python train.py --positions="learned" --weight_decay=0.021 --lr_head=0.00553 --grad_clip=2.0 --warmup_steps=200
Each number is 50 + 12 x the weight over the matrix's rms, rounded and kept within 0 to 99. Layers, rows and columns count from 0.

# up: layer 5 MLP up, 640x160, rms 0.259, rows 327-330, columns 0-159
# down: layer 5 MLP down (transposed), 640x160, rms 0.12, rows 327-330, columns 0-159
up327:54 48 39 42 66 65 43 34 72 50 60 25 68 43 32 60 45 53 47 47 45 56 38 52 76 50 56 36 38 48 39 41 42 55 53 62 61 32 61 44 35 51 49 36 48 46 64 49 32 39 42 74 59 62 63 28 75 72 58 69 44 38 72 65 43 70 53 34 48 33 59 56 49 55 42 60 48 60 51 46 53 58 58 70 35 70 43 56 44 49 55 43 42 64 28 39 40 43 23 47 83 38 34 66 58 31 68 64 49 56 56 66 31 41 59 48 50 52 36 38 47 55 25 41 63 70 65 42 26 44 47 59 64 48 46 50 39 32 42 39 32 68 73 52 59 55 57 57 48 45 50 42 33 57 64 41 38 54 33 60
down327:74 56 79 52 51 47 44 42 66 55 36 42 57 46 45 46 50 70 34 72 46 48 47 59 52 43 29 74 48 78 52 40 70 51 44 39 50 64 59 24 48 28 52 39 54 55 56 51 23 59 36 60 23 39 50 23 73 58 48 20 43 69 74 55 66 39 54 62 28 53 56 49 50 53 28 46 55 29 44 48 56 62 71 68 36 33 46 47 60 42 52 61 38 54 50 50 51 50 46 53 58 54 53 21 49 59 46 67 60 23 59 66 22 41 49 61 55 60 58 50 26 49 57 42 47 46 49 44 32 59 56 62 65 45 57 52 60 48 31 68 43 46 37 59 25 59 51 53 49 74 27 56 40 56 50 39 54 61 54 42
up328:46 45 40 54 51 62 55 44 68 38 45 54 60 46 43 55 36 36 62 62 37 53 66 52 48 33 35 41 43 52 48 67 53 60 50 56 51 50 41 67 49 52 68 35 45 48 32 47 37 61 56 43 65 47 60 65 39 45 49 61 38 48 43 33 59 38 43 44 68 38 44 73 62 69 45 68 47 53 46 35 22 29 46 27 40 36 52 48 33 57 48 35 37 61 48 44 52 56 54 86 46 41 60 40 45 68 72 64 44 52 57 36 71 71 55 50 52 63 52 33 45 58 54 52 49 34 66 43 69 58 48 44 58 39 69 49 68 40 43 36 58 60 34 51 59 52 50 59 53 33 57 75 43 63 47 53 38 41 45 42
down328:49 48 49 54 33 64 38 50 45 50 63 54 66 39 67 57 48 24 34 66 45 57 36 64 42 48 52 29 56 55 47 50 51 35 63 59 29 59 54 33 55 46 42 49 47 41 55 77 43 50 48 52 39 54 46 55 48 65 49 43 64 69 38 60 54 59 60 40 39 69 67 37 38 42 49 29 49 61 40 44 38 50 48 56 55 46 57 62 57 39 60 58 49 58 54 43 47 50 46 66 61 40 59 53 46 39 35 56 53 37 52 39 33 38 54 40 40 46 45 58 46 61 50 55 46 65 36 36 54 61 83 53 54 61 36 41 52 50 47 46 67 53 38 47 42 57 64 49 52 51 38 50 51 50 52 33 65 53 41 58
up329:52 46 51 70 39 63 42 34 59 59 28 27 61 51 51 52 54 67 61 33 46 58 43 43 65 45 38 40 28 44 52 55 50 36 32 52 41 46 53 72 60 46 58 46 34 49 65 38 63 19 77 28 69 56 72 58 50 38 82 42 43 43 46 58 71 60 64 61 45 56 54 43 59 51 25 72 42 41 68 54 22 38 58 50 47 40 54 51 69 40 39 73 38 57 35 70 53 61 46 44 37 44 36 54 42 64 43 46 29 47 69 33 70 33 73 40 76 59 47 48 60 67 31 40 58 30 39 66 24 69 74 40 29 39 56 59 57 60 64 29 58 42 48 67 51 27 46 43 62 80 34 38 39 53 45 46 57 37 58 42
down329:72 66 36 19 51 58 71 62 48 62 29 52 48 61 24 44 37 68 45 55 42 64 34 58 65 65 51 62 41 53 52 37 43 47 48 19 50 38 68 52 35 31 47 29 43 69 70 74 60 44 45 73 42 32 41 51 56 55 35 63 51 59 35 52 43 48 30 29 64 72 56 58 70 44 38 82 65 43 35 43 29 46 53 52 53 75 31 61 27 68 41 53 52 69 29 73 39 53 47 36 42 38 27 58 55 68 49 57 26 52 45 58 52 60 60 70 38 65 53 28 57 43 71 46 44 67 61 55 47 54 61 28 37 40 50 36 58 59 46 76 63 55 23 49 69 33 16 46 52 53 37 65 68 44 26 51 27 59 56 39
up330:48 55 35 36 63 37 27 58 35 34 44 54 53 59 53 72 45 54 40 54 41 48 57 49 58 66 44 60 20 38 49 66 77 38 57 61 59 48 32 68 55 46 63 43 50 45 50 42 65 38 58 55 54 61 62 78 58 44 43 34 31 50 60 76 51 30 42 46 52 67 47 54 59 40 39 45 52 64 62 26 66 35 48 27 25 37 60 72 51 56 41 52 38 46 23 35 42 46 68 61 49 59 49 28 62 89 45 52 52 26 62 34 52 36 68 51 43 48 63 52 49 75 51 36 44 52 48 37 68 52 61 22 50 58 45 31 50 62 51 74 37 16 55 50 41 43 55 61 50 61 37 61 47 50 58 57 40 41 50 56
down330:53 61 68 46 63 51 41 59 39 54 45 36 68 51 52 28 41 65 28 41 59 42 56 37 57 38 30 58 23 65 41 46 68 42 66 58 44 44 47 49 51 39 33 37 39 61 50 41 27 43 59 57 51 60 50 36 71 59 55 51 56 56 49 47 63 61 52 39 36 46 49 47 26 72 70 36 28 55 68 68 60 48 59 53 47 49 44 31 42 42 32 48 56 58 46 58 22 50 69 51 56 28 49 51 47 67 53 57 70 71 63 48 38 32 60 35 34 35 72 35 39 59 58 54 50 78 42 56 41 68 47 71 70 51 53 45 66 29 52 37 57 44 78 50 49 65 58 28 46 47 52 41 40 52 69 53 63 57 41 30